{"activation": "squared_relu", "norm_eps": 1e-05, "qk_norm": true, "bias": "none", "beta1": 0.95}
Each number is 50 + 12 x the weight over its row's rms, rounded and kept within 0 to 99. Layers, rows and columns count from 0. The size before them is the row's rms in percent of the matrix's.

# up: layer 4 MLP up, 768x192, rms 0.0742, rows 336-352, columns 0-95
# down: layer 4 MLP down (transposed), 768x192, rms 0.0697, rows 336-351, columns 0-95
up336 188:44 36 40 61 63 37 55 49 54 19 59 28 41 41 69 47 53 30 36 42 45 74 34 46 32 42 41 56 42 62 57 57 18 44 46 37 75 44 67 39 53 52 67 57 55 42 26 53 78 43 65 42 50 57 62 62 53 62 35 56 55 56 33 59 66 62 55 65 55 48 69 56 57 37 70 33 44 44 44 58 59 50 56 60 48 56 54 48 38 55 57 38 66 36 42 35
down336 190:36 51 22 63 59 44 57 56 56 51 32 62 49 42 79 53 55 63 50 39 37 44 39 58 66 38 28 45 62 60 50 56 43 45 46 61 54 48 45 49 33 63 51 46 45 64 58 51 30 77 46 47 16 46 31 34 40 60 49 46 63 54 53 64 62 71 42 35 38 44 82 63 48 50 74 57 34 43 53 52 34 31 51 66 75 35 48 45 50 51 37 40 41 27 74 45
up337 019:65 39 57 64 50 61 66 49 56 36 40 60 64 68 70 60 39 30 34 53 43 57 39 55 39 44 50 57 47 48 39 43 36 38 33 46 50 61 67 44 42 55 67 36 29 56 45 53 56 49 70 64 75 55 60 63 60 79 61 58 75 40 60 41 60 60 43 50 31 53 54 62 50 50 68 55 50 55 66 66 52 52 56 64 57 56 57 65 59 44 58 61 59 47 24 24
down337 004:39 60 52 27 60 61 43 47 45 53 36 68 51 46 31 40 85 46 54 47 42 49 76 30 60 48 43 45 41 22 59 64 23 65 53 64 51 43 57 55 35 61 50 50 58 34 47 61 65 64 55 50 41 33 54 47 32 43 39 40 65 53 40 34 39 79 61 51 56 49 47 51 49 48 55 61 50 47 42 44 60 55 39 54 38 55 44 36 61 68 47 56 60 51 61 34
up338 172:47 46 37 37 59 49 52 50 58 36 69 52 46 57 81 39 22 41 54 47 17 32 48 64 47 45 50 66 54 56 27 57 58 29 51 42 46 37 47 25 53 46 54 55 58 41 55 58 47 51 53 56 52 47 48 33 50 65 49 53 49 50 65 72 48 66 23 64 43 37 53 45 60 53 66 54 83 32 39 53 40 74 62 50 80 51 57 42 64 84 63 56 55 41 45 42
down338 180:25 51 66 27 54 48 32 53 75 43 63 41 62 45 52 49 68 66 51 67 58 57 30 48 33 68 47 57 46 61 43 49 49 23 54 17 56 67 58 58 45 43 63 44 50 58 46 63 32 79 70 63 22 38 39 47 61 33 61 41 51 44 32 46 40 46 35 40 70 27 45 39 48 51 61 51 43 51 51 31 35 39 55 43 48 60 59 65 30 46 58 32 50 63 70 53
up339 037:55 34 59 50 48 53 62 48 73 48 55 51 53 51 64 61 28 23 55 57 50 40 35 54 32 34 42 55 46 41 38 38 27 37 44 51 46 61 68 58 36 34 69 42 40 27 51 38 64 38 37 52 67 30 52 42 42 63 47 43 70 62 53 42 48 37 53 64 33 64 42 49 35 58 54 48 75 55 70 48 68 49 65 56 60 53 58 71 48 46 56 69 64 30 20 32
down339 038:36 39 46 65 53 34 51 25 28 41 45 47 52 47 64 44 73 50 56 35 41 35 55 74 43 64 59 38 65 32 71 36 75 49 53 27 69 55 57 54 32 56 21 59 35 55 46 39 45 48 66 38 60 44 39 47 55 43 46 63 48 46 59 42 44 31 61 47 44 54 37 56 52 34 51 62 29 48 63 49 51 64 42 58 50 58 50 65 40 50 48 55 47 36 46 37
up340 050:73 38 60 68 40 30 59 63 67 27 46 42 51 46 66 74 36 45 39 41 39 62 57 61 33 25 50 72 50 52 41 37 44 36 33 46 57 51 75 63 58 17 87 48 47 40 50 42 52 43 53 38 52 46 57 76 54 71 44 49 65 36 54 52 58 49 36 59 55 54 61 28 55 49 68 36 61 41 70 62 47 51 74 48 61 42 66 57 72 48 54 47 61 50 23 35
down340 045:51 56 37 47 64 48 47 56 42 50 59 25 39 53 48 65 36 28 44 54 61 36 46 57 62 68 54 34 66 46 60 60 70 46 55 59 21 50 55 57 66 51 36 53 31 44 32 65 60 39 36 49 49 43 55 82 50 55 44 39 52 34 64 42 66 48 54 65 73 50 45 77 59 64 57 65 47 46 41 71 43 31 30 36 47 42 38 40 55 42 52 64 54 44 48 56
up341 043:75 43 49 33 27 71 70 36 77 31 50 33 50 62 64 59 30 27 37 38 50 48 47 45 46 28 58 67 39 38 57 48 41 51 37 39 41 57 56 42 50 35 60 28 41 38 46 48 52 43 61 49 70 42 64 79 57 72 51 34 70 48 73 63 48 57 40 64 45 48 46 51 29 48 64 43 63 52 76 61 40 43 56 49 49 56 46 51 57 51 50 65 52 40 26 52
down341 034:62 48 35 48 56 65 49 56 71 65 36 40 36 34 54 45 27 59 54 40 42 49 62 20 64 66 49 49 37 48 28 55 70 34 57 50 50 70 36 39 46 53 48 39 54 62 48 60 44 39 36 45 55 46 59 48 44 65 40 74 48 35 33 33 50 61 62 51 38 60 51 51 63 63 54 66 54 25 43 71 46 52 56 55 57 50 59 41 48 54 47 58 34 58 48 65
up342 020:72 34 45 62 39 46 64 48 63 45 55 51 55 68 70 75 35 38 57 39 43 53 51 42 38 27 52 65 68 50 26 35 47 37 55 47 56 64 69 56 44 44 68 32 39 56 57 42 76 39 70 59 60 52 61 62 39 62 47 39 76 62 82 50 66 59 37 46 44 47 54 40 53 57 70 39 68 36 55 53 54 50 57 34 62 57 45 55 64 52 68 69 46 49 33 53
down342 008:48 55 53 39 54 44 58 67 46 32 59 49 38 51 57 35 53 57 51 63 31 70 62 37 61 58 45 56 52 39 67 51 40 55 39 48 41 47 49 61 61 49 56 60 60 61 27 62 61 34 61 40 42 76 64 76 42 44 51 46 50 65 42 40 45 40 61 50 55 53 64 54 55 37 60 45 39 49 52 73 58 55 44 43 23 48 49 23 59 62 46 34 44 62 57 35
up343 246:58 55 46 42 55 54 56 64 62 35 47 55 63 48 69 48 43 33 58 65 28 73 54 38 25 37 55 75 49 64 76 37 45 34 46 47 52 72 55 81 26 49 60 52 50 30 45 35 64 66 44 56 56 56 52 53 65 57 62 55 61 26 56 49 44 66 55 61 36 57 48 44 61 24 49 27 45 41 52 44 50 40 52 50 41 63 40 70 48 56 43 44 39 64 41 39
down343 225:43 43 66 49 58 37 60 55 38 54 52 65 40 73 62 61 58 48 57 28 46 50 58 39 52 31 67 48 64 22 45 60 42 65 50 34 37 22 54 43 52 58 48 49 76 35 33 78 73 73 36 61 37 37 66 51 48 33 58 53 30 51 52 52 32 36 45 52 35 46 62 43 31 48 48 35 38 52 72 48 57 44 44 35 49 65 49 49 48 51 62 47 37 44 52 49
up344 050:60 31 42 59 41 62 77 44 54 54 52 45 50 66 47 68 29 27 38 55 36 46 43 45 39 31 56 77 59 48 38 39 29 30 43 52 43 68 74 62 59 40 50 33 48 39 39 60 60 38 49 39 73 42 61 76 46 68 57 50 63 55 57 42 48 55 44 62 52 50 51 57 39 33 70 23 65 39 63 50 46 59 61 39 59 52 36 58 60 40 48 65 65 29 39 41
down344 042:54 66 48 35 46 50 60 44 51 30 45 58 48 57 47 49 44 32 47 53 54 58 48 69 56 50 39 52 37 65 28 55 49 41 66 45 69 62 62 53 46 47 53 36 77 46 56 76 35 41 59 46 55 37 28 50 64 49 45 60 49 54 27 42 48 57 39 57 65 41 63 70 53 68 50 45 28 42 32 52 43 66 55 29 48 54 53 57 21 51 42 49 65 32 37 53
up345 045:68 49 52 65 46 65 67 46 49 33 49 38 48 62 62 67 25 41 42 35 41 49 54 49 22 26 50 68 50 66 38 31 22 37 49 31 34 52 54 53 72 50 77 37 37 32 36 41 65 51 62 29 71 63 67 71 57 62 57 29 57 48 54 49 51 62 42 35 40 46 44 52 46 46 70 40 49 38 52 61 39 50 63 35 40 50 46 58 42 50 56 68 44 56 18 28
down345 048:48 73 51 47 42 50 51 58 60 51 65 72 65 32 24 41 56 36 40 63 44 31 40 43 57 60 63 66 50 42 51 66 59 61 45 51 53 73 48 22 46 60 44 56 49 52 64 57 31 55 34 66 69 45 35 43 59 62 66 69 65 51 52 35 62 38 75 51 44 49 44 45 56 52 25 47 59 56 41 44 28 58 51 43 40 54 32 50 42 31 61 67 33 43 48 52
up346 038:47 46 45 66 60 58 62 53 61 56 58 48 45 55 71 71 23 22 34 39 43 59 40 66 45 29 40 69 54 56 53 29 29 42 42 46 42 59 67 49 37 38 78 57 52 30 41 57 61 59 56 61 62 57 69 40 52 56 46 31 71 61 61 41 40 69 31 66 55 65 57 56 46 51 56 39 60 46 71 64 51 47 50 35 62 50 30 61 68 44 42 58 60 43 22 28
down346 023:39 57 48 53 71 47 42 54 46 34 60 43 42 69 47 54 66 55 56 48 51 53 62 58 44 58 39 46 32 63 46 44 45 61 47 46 40 40 61 20 36 66 73 49 51 57 55 33 63 62 71 55 41 43 47 52 33 68 47 69 60 53 39 27 44 43 75 55 73 33 49 41 30 45 60 49 50 34 49 36 44 24 35 43 59 34 51 25 51 28 36 34 52 58 59 74
up347 037:69 41 52 70 50 44 60 51 68 26 49 49 58 71 66 72 36 43 39 36 56 58 47 46 38 45 59 78 52 44 26 41 49 36 44 38 73 66 54 56 45 44 67 36 44 37 39 35 47 38 61 50 69 34 61 55 64 58 57 53 63 38 71 76 53 60 39 53 48 40 38 51 39 51 59 47 54 42 57 51 48 49 71 46 56 58 48 59 67 72 65 75 56 32 27 51
down347 038:42 84 38 46 50 57 49 48 56 66 43 55 46 44 32 43 62 58 54 74 46 38 33 42 43 72 37 38 62 33 56 53 60 63 55 63 51 54 50 36 38 54 38 66 43 75 41 50 42 54 38 28 63 55 49 50 37 36 45 45 65 53 46 32 37 43 67 27 65 37 54 54 61 51 32 34 49 45 47 66 45 31 33 69 48 39 37 51 38 47 34 55 31 60 50 51
up348 036:78 38 28 60 74 47 74 47 61 40 46 39 61 64 70 58 37 45 52 37 54 45 66 55 35 41 67 68 55 69 56 38 37 42 32 49 34 64 68 47 36 49 60 41 47 29 49 60 75 45 44 48 68 76 58 50 48 69 56 42 68 42 59 46 73 46 45 68 48 59 71 60 52 45 59 43 72 35 57 57 43 66 56 44 61 66 41 65 65 46 54 65 59 47 16 44
down348 037:43 70 56 32 44 72 48 58 55 38 56 49 37 50 60 46 54 67 38 66 44 39 50 52 31 66 56 66 45 52 36 57 44 31 58 52 50 77 39 53 53 55 33 39 40 47 48 74 37 76 27 81 51 53 36 44 35 65 50 50 48 23 49 55 43 52 49 63 36 51 56 44 62 51 26 71 46 47 33 68 50 61 67 37 40 30 33 51 58 59 72 66 48 27 68 53
up349 041:65 48 54 72 50 43 64 47 61 41 46 42 52 63 67 90 41 29 49 38 55 65 38 66 46 39 48 80 50 55 56 47 31 42 46 47 48 71 63 59 47 41 64 51 36 45 37 51 62 31 47 25 67 45 57 58 48 52 61 38 79 53 61 48 59 50 37 54 43 47 65 64 41 60 65 32 75 43 57 57 52 48 71 41 61 58 52 65 53 39 76 63 63 48 16 32
down349 045:36 32 62 37 44 18 57 33 58 41 49 54 68 50 69 55 61 78 62 46 38 43 44 74 41 39 51 65 55 43 57 75 69 46 73 44 75 51 64 57 37 54 32 37 56 56 63 37 61 50 52 58 51 51 28 43 44 44 35 45 66 59 33 64 63 64 43 55 46 47 58 49 80 50 41 54 64 39 37 76 42 54 22 49 45 56 48 51 54 16 58 50 54 43 59 54
up350 034:61 39 33 51 30 43 62 51 61 47 61 32 71 69 62 63 34 32 56 47 48 46 44 58 44 34 50 54 49 61 32 29 37 44 50 42 40 62 67 48 48 45 48 39 35 38 44 57 54 52 41 53 50 51 55 66 52 45 46 37 62 56 69 44 40 42 47 46 40 57 34 52 50 44 65 40 72 51 61 58 43 38 66 51 55 61 49 65 58 65 48 93 62 36 43 41
down350 036:43 38 57 52 49 49 57 47 36 47 69 50 53 29 38 54 70 42 51 61 43 58 39 37 64 59 53 69 48 50 35 31 56 39 59 48 37 58 14 37 40 50 39 51 59 46 56 52 60 33 61 64 50 80 42 33 51 48 44 50 64 59 38 53 33 38 62 33 50 85 39 38 42 38 68 83 68 58 47 50 61 43 52 38 59 60 50 49 34 56 61 43 47 65 69 42
up351 074:77 45 48 51 48 58 67 34 66 30 54 43 48 59 53 68 32 34 43 55 66 46 57 48 47 15 45 60 37 66 45 51 39 44 52 56 49 49 63 41 38 68 63 64 62 56 59 45 50 43 38 42 54 55 60 51 63 62 57 39 82 57 56 44 62 53 56 55 38 61 57 38 72 36 63 27 52 59 52 90 31 36 56 72 49 37 41 48 37 39 74 38 73 52 22 39
down351 068:48 61 39 91 63 49 48 52 65 51 39 53 48 36 50 43 57 50 47 57 29 64 43 48 30 42 63 49 44 42 34 35 61 54 64 48 53 42 72 58 60 61 46 38 57 50 54 73 57 36 82 63 51 59 40 64 30 64 35 70 27 49 62 55 39 55 42 26 50 65 48 43 56 49 59 30 32 54 62 34 38 41 54 39 51 75 64 33 57 48 39 27 37 57 40 60
up352 032:63 46 51 61 47 65 65 56 64 45 57 49 46 73 64 61 38 41 48 37 25 63 28 35 47 38 43 56 55 50 66 38 52 39 28 46 38 72 55 49 45 36 51 36 61 53 34 42 51 49 49 74 72 35 76 73 61 80 48 53 63 57 72 60 55 56 36 62 44 58 63 33 37 35 49 42 67 57 60 62 41 53 54 43 60 64 47 37 73 44 35 56 66 57 19 56